{"decay_fraction": 0.756, "z_loss": 1e-05, "max_steps": 5063}
Each number is 128 + 32 x the weight over its row's rms, rounded and kept within 0 to 255. Layers, rows and columns count from 0. The size above them is the row's rms in percent of the matrix's.

# layer 4 attention query, 256x256, rms 0.139, rows 0-2,64-65,128-129,192-193, columns 128-255
size [ 36  70  68  29  39 140  89 135  75]
[[128 110 123 139 124 157 162 154  87 134 126  81 105 199 203 140 163 105 118 115 135 136 152  88 149 136  91 167 108  84 120 164 152 157  61 135 102 113  93  58 110 130 151 201  96 113 143 118 121 149  97 122 124 191 113 159 109 160 134  86 150 114  93 101 123 124  97 107 130 152 159 170 142 170 124 176 136 130 177 149 142 102 121 104 152 118 173  65 141 106 162 124 131 128 128 168  91 103 165 111 154 128 148  91 113 172 100  85 142 171 112 157 126 146 160  98 108 144  85 115 130  79  87 120 177 255 125 111]
 [117  94 147 116 197 133 118 129 112 140 142  96 184 106 160 179 157 123  25 159 185 173 115 170 158 129  64  99 145 101 113 146 104 123 161 110 143 137 107  63 115 160 166  92 163 162  98 123 156 128 134  78 112 146 108 124 138 239 176 125 144 122 169 109 123 127 104 142  99 154 129 144 159 157  84 122  45  73 152 130 107 115 140 101 156 101  90 128  99  83 120 116 135 139 103 160 113 133 115 117 124 154 165 139 113 198  72 126 135 125 132 145 139 142 150 131 123  73 124 126 199 141  93  47 154 150  96 146]
 [103 170 121 101  97 146 166 133 134 169  88  87 118 118 172  96 144 104 145 176 109 148 121 102 148 163  61 158 152 161 103 154  96 165 111  91 126 150 169 178 153 101 103 158  79 121 129 125  93 134 107 181 107 158 113 150 139 137 115 149  91 184  66  97 141 120 110 192 144 153 175 170 129 107 129 139 106 173 177 170 126 122 152  77  83 100 149 127  85  89 116 109  96 173 138 164 128  94 208 162 157 116 108 114 122 143 188  67 156 161 186  93 142 164 147 146  82 104 151 101  97 157 114 133 153 143 122 136]
 [115  73 163 127 150 100 106 101 131 160 131 185 146  84 161 122 155  95 129 133 169  44 218  72 100  98 110 152 128 122 166 174  86 131 143 153 175 151 101 107  97 103 133 125  96 129  85 150  69 100 141 106  87 137 166 135 115 148 123 125 124 142 132 120 110 126 133 131 121 126 126 129 129  93 170 180 178  82 117  67  84  87 173  88 158 120  91 139 135  29 132 127 160 109 111 139 176 123 130 111 108 139 101 184 131 139  97 178 184 124 137  14 145 123  85 139  82 108 105  98 125 136 116  48 115 168  95 130]
 [ 94 110 139  80 137 102  77 173 129 157 115 124 149  99 170 127  99  79  98  79 114  85 213 100  84 134 125  52 153 201 102 152 102 138 158 161 157 103 146  65 142 135 167 129 194 135 112 115 117 132 114 111 126 167  92 165 110 150 144 141 134 143 131 132 129 140  92 160 144 127 132 135 115 117 123 195 123 145 163  95  66  95 140 161 165 139  75 132  83  62 152 141 174 104 102 133 102 124 194  77 186 137  65 137 127 124 128 130 131 124 119  78 140  87 136 135 116 113 158 121 109 142 162  76 139 130 133 141]
 [100 108 133 168 100 119 130 155 170 103 124 166 122 103 139 191 171 174  63 167 213 169  82 123 105 104  97 131 175 105 128 155 113 102  97  94 127 155 118 112 116 136  98 104 164 164  82 145 124  75 112  92 128  83  93 151  94 123  84 123 133  83  94  96 122  86  70 125 172 136 104 138 163 119 110 128 154  81 173 101 124 147 115 180 126 116 126  65 144 108 115 109  15 136  99 134 152 153 120 173 133 145 154  70 120 197 119 173  75  52 126 146 103 215  70 140 118 130 130 129 176 145 130 102  71 152 137 168]
 [107 114 193 176 151 120  74 112 113 160 119 166  54 164 110 125 193 155 126 124  68 166  72 180  81 185 150 155 111 163 108 148 186 154  96 148 137 103 130 110 117 111 117  76 139 141  80  55 107  83 109 140  85  90 161 156 133 147 174 161 125  87  97 150 148 135 109 131 156 162 151  87 168 113  85 181 193  93 176 146 108 126 119 161 150 134 130  78 169 132  59  79  68 114 130 145 151 185 144 123 160 110  95 116 142 198 147 123 177 110 136 183 107 201 115 128 127 145 105 110 155 115 187 126 169 122 144 117]
 [ 64  97 174 102 119 110 141 149 119 129 128 135 158 115 134 120 135 130 125 140 125 193 169 134 150 135 138 160 131 148 117 164 180 184 110 104  49 134 168 121 143 114  92 125 120 177 127 134 183 116 100 135 186 134  88 122 161 116  98 107 183 102 135 150 184 116 146 146 168 132  86 153 176 143 104 144 150 138  65 178 121 160 125 182 137 133 189 141 134  61  98  85 104 182 182 134 118 143 128 159 168 103 228 124 139 177 121 119 143 189 159 124 173 182 121 163 186 134 137 154 155 162  97 133 141 131 144 119]
 [105 154 182 205  68  57 161 155  99 150 157  80 164 100 166 155 147 143 141 167  75 148 129 175 145 216 117 123 150 129  85 136 167 177 126  92  84 113 147 108  60 114  87 142 103 157 104 162 149 133  98 157 131 135 106 113 134 109 138 119 140 100 173 126 130 120 176 129 137 130  71 169 125 225  68 125 174 130 133 163  94 101 125 110 124 156  79  91 139 131  98  93 144 161 131 128  71  89 134 149 157 139 146 137 103 157  92  84 132 121 185 157 110 160 155 197 156 137  74 100 116 150  96  94 165 166 144 101]]
# layer 4 attention key, 64x256, rms 0.129, rows 0-1, columns 128-255
size [ 58  87]
[[129  86 124 179 134  94 145 136 115 120 162 131 137 178 112 125 136  48  92 186 130 125 183  64 103 136 128 134  92 187 204 122  96 112 102 105 130 157 137  81  55 137 142 137 129 195 133 105 134 164 127 173 105 108  66 160  84 148 120 177 147 143  81 142 171 102 128 141 166 128 147 133 121 119 147  81 147  95 179 172  59  89 140 151 148 127  78 148 112 139 106 124 105 120 114 147 158 143 167 132 166 124 153 107 108 158 139 150 155  86 128 102 179 148  96 133  90  66 123 132 142 107 100 101 139  85 120 152]
 [ 92 103 103  98 111 141 133 118 113 143 132 102 170 114 117  64  99 131 152  39 126 156 184 126 123 127 137 154 168 119 145  90 145 128 132 150 153 201 114 139  72  87 145 169  78 150 174 171 111 130  97 144 118 145 103 160 112 109 106  98 114 160 141  90  82 148 105 173 149 151 214 104 180 203 112  74 155 131 116 115  91 106 159 122 139 103 113  99 150 119 161 172 120 162 180 133 146 177 181 188 136  77 125 149  99 117 190  90 166 113 106  84 105 167  98 113 194 148 125 116 152  88 155 100 143 129 107 150]]